From a checkpoint of a small transformer trained on Wikipedia.
Size: 15 layers, width 128, 4 heads of 64, MLP 512 tanh GELU, 7.88M parameters.
Training: a variant of Adam for these matrices, 135M tokens.
Each number is 128 + 32 x the weight over its row's rms, rounded and kept within 0 to 255. Layers, rows and columns count from 0. Numbers have three digits each. The size before them is the row's rms in percent of the matrix's.

# v: layer 11 attention value, 256x128, rms 0.127, rows 43-62, columns 64-127
# o: layer 11 attention output (transposed), 256x128, rms 0.12, rows 43-62, columns 64-127
v43 097:114160060103102119083107128121141125128153190122153168122144136123175130142184105106227126093118134075180110109109116159143120154147142084151162123156106131084146178108127125090082100141146173
o43 102:089084122125135123151167161148018155129132123099138089127140118128121145129080158108095139128144165121103172170180114131165080106145095106102114128155181187157158126118139132167129147129145113
v44 102:163088170141176119172124135131132144144130149053093124139133114141084090141122126083164118147158138157114150153114155160124151094071157165107067138126111086132097155134143096191083094102143138
o44 102:155168136152117094133108094157202098133127104152152129122132134093171152160172103114077148122092107150082084099130143091101160171150115125146164131109099121099123094108108155083150149136121112
v45 094:119156129127119068167209129094161139112141124144181137107141132165171138195143178116174135142131186156151166095124112111106146075136135149179106173153089149033107161101155152070073133164130132
o45 099:091116121144169131139124156126085166141107131098078132120161097075118143074170097092131154087117136107060130139130102104188104136103157061142166086092133134158126110127166094169188113129117121
v46 098:130085160167111136151088119071113121117087200115173125140138152108108163115125106127179136153147143051132073175128133182128163128034113103151144137100107144112173144132086108176151039169092126
o46 096:107164135105170107125159068173185129117161109136137078119103133120148093177133157219093114071124136170127132146147127106083099142215155177113074118148096139153118110122134160065115112101097110
v47 095:091114111114119104095145140106152150130156157133076147041153131176116141101158085102121098102082226134103141130164116154114131105137075153152102207117096067065119167147151163100104119187131146
o47 096:129106088145099159184159146125038162163140145098136145138126149089112148096183165048116155079149085135136120099108095145103105188109143104141120071126125126112124053139152052154146120111164102
v48 101:140115120113105137165135122147074093156097099159123153107159132092138156149137148188112102188188132153060104153137105068128149130157139125124129125100217119186132139146076118116105114131172095
o48 100:114147160117132114132073135119255147120119134133128140157133140196114145112082104136137103109100113081156133118085114124127111136105154144091177087155101092092111115132136138141143078167101168
v49 094:174117201095146144133084138140098154116076129127111096131084133118098094133150105060150123108212036130153119136159173135148155134141134153098181116122155108095142106133113104179100063081168119
o49 093:104130085161138103114131140110232136124176106186173146165044133153136153140167108193115159123092165115143139143172132124144127123128110116166120143136110133125140117091146109091145174170068160
v50 091:103175101155171124132138154121159173087133122158156098185113121123123104112088132156092190155068152133111187098108133100134112113116132136145130085127101070131153075115167162099178084094130102
o50 092:140138165157109116127149094097009129116138096115144133082142115094147127126143137144165126099143145165120110125146130113056149122116122126121117143133122189142164156123121103127092145099130144
v51 096:105133095103141109152169139049146078104148129133190179100127159137198155145133182067161137058135105188141122127136128143141127108113153096144108183144156149077117132121105122179128150150118215
o51 095:138121154097199084103105107112159110162142146124080132139136099129115096130163071141108145204105082055110136126087160096044139172163157158188145079116068120139138108169146157129156135169037079
v52 089:137111158119076142101075116147096095127132125048109173129128151160096081116153124116139146089145092101089149133170150104121128181190119087076083089158081149135108110147114117185182128072118172
o52 099:164156098128148142120143167144212140129133132130106112123118134105134132112137093111099153193116121111153131125099176140150138126118126179159189165113165129118120116131114142152087123158150114
v53 104:143112150095116141095162124193150186155134164124094125061106120144097104080164095097154076073157131244089129131151166183136089108146105161118132161110162108157117127112115128179079142137143164
o53 104:152091073144130138113093134066079124099149150151160136165106168130148141171150133104074131167106076149133078077110147120056141197084143079159147132162137108076136098125105130091157140106113108
v54 099:094153116167163148088132108161139099110155161146172163142142107101154145099161129169134121063113160057038095096115160142109110144101158103123097127132125185196139178157127144096130170094116186
o54 101:160152150114144133159120208112052145143121180090118090138205148124121094152077165079130110169120084132160221127105127136172135104135116156120179135053165124115158170106118121165122137100130133
v55 086:121107232119097093143109120128106145175043135134116130169107174101089140118138107107177077152182099145160108130113140134141116156116110200102160121089121112173170109086064102169115080168148091
o55 090:104150072160132124103164060120116095086188085174151082114090139147132156148105153208110134064089170133122074137184155143053095136144159106112084123195145111120116115129146172071132125115127139
v56 113:107152155135108126121069154148112094054083118129126138146150140129150134092139133182148084167130092085086123102131121154126153120128118132112120105124022144109182099179115091089107133155123129
o56 111:114187092162124151153175134109169112106120099099087136183136114147091123180126112130160123060142171116122177199165079088152123130171165156144147098085193148138179179115110120126127105122120133
v57 102:175125154147142148111100147148145098113149067066125121169102137141159081188161103098135144126151044122093149146142124129128110168154117114096088102153092078154062141114129109209118124064135144
o57 101:174141150153153096094107144196103104147101142137111138099183109123149161088066167143134148162049140107151150135167153124178176105121111133125185154152136220095121162097073134108118147137137140
v58 104:121105181144163122119148134157143152133071135170133129112111139145090186123163067113157092150156201146112139120090151133143136121084111155103188101090208099142167132132096117192043110145096133
o58 103:092107163134104090124103097109151116094154143146162137129081156134166125147129156149108112124113082145096081076187144118052129165123138082105093113219092119098136114127135164075158146077161117
v59 112:143121124160148092131159150099153128123118110107117092139118122147109111065147183127151125126039116125147149130165179147136156102122151087160175145136097041091153119106151083137196077156134107
o59 110:107116107105118140154119092122068125118130089126143178074132094131153141195190111114080184112232145159080074148115128097085134150139147175156058144134114208137113139184123118074067153094135151
v60 103:098123118112092122136082135109119086094052172190176128132141150133173155109169170119168094146104177078149084079124097171142138127160139077131149126131082169075168153141108091113103087154140195
o60 104:072172115104121121099169131093117120117153091056073157138165039144110131137134112154106128108129114142113155187185120040142119103162112129166119108128148186170169168144124210149102101162067103
v61 092:179110162137126185144068103143091122119073120085143090155114127114075085109110121107120184179152132091173078174106151149128144132060121131145141134082134212154140124127107098109238074165069072
o61 094:122157122163133134141155073163223122109135141151107126130091129141158108155124143208112111064120129156109112135145129148122140102170141155103088164137107092155106115132118147120088137083140135
v62 084:123134126205147147141134126075127077114133140101199143101092119169166154185121124139178175073067085109134129166100163159132140105101116067148139133148114130116132092119120078118192096097089130
o62 089:134128134097211117135122122158176163120127153100150088137117133123159090170101127195115130187218102071125135163130131093149128135178196187116082089108130194156121142145140128125110153132075134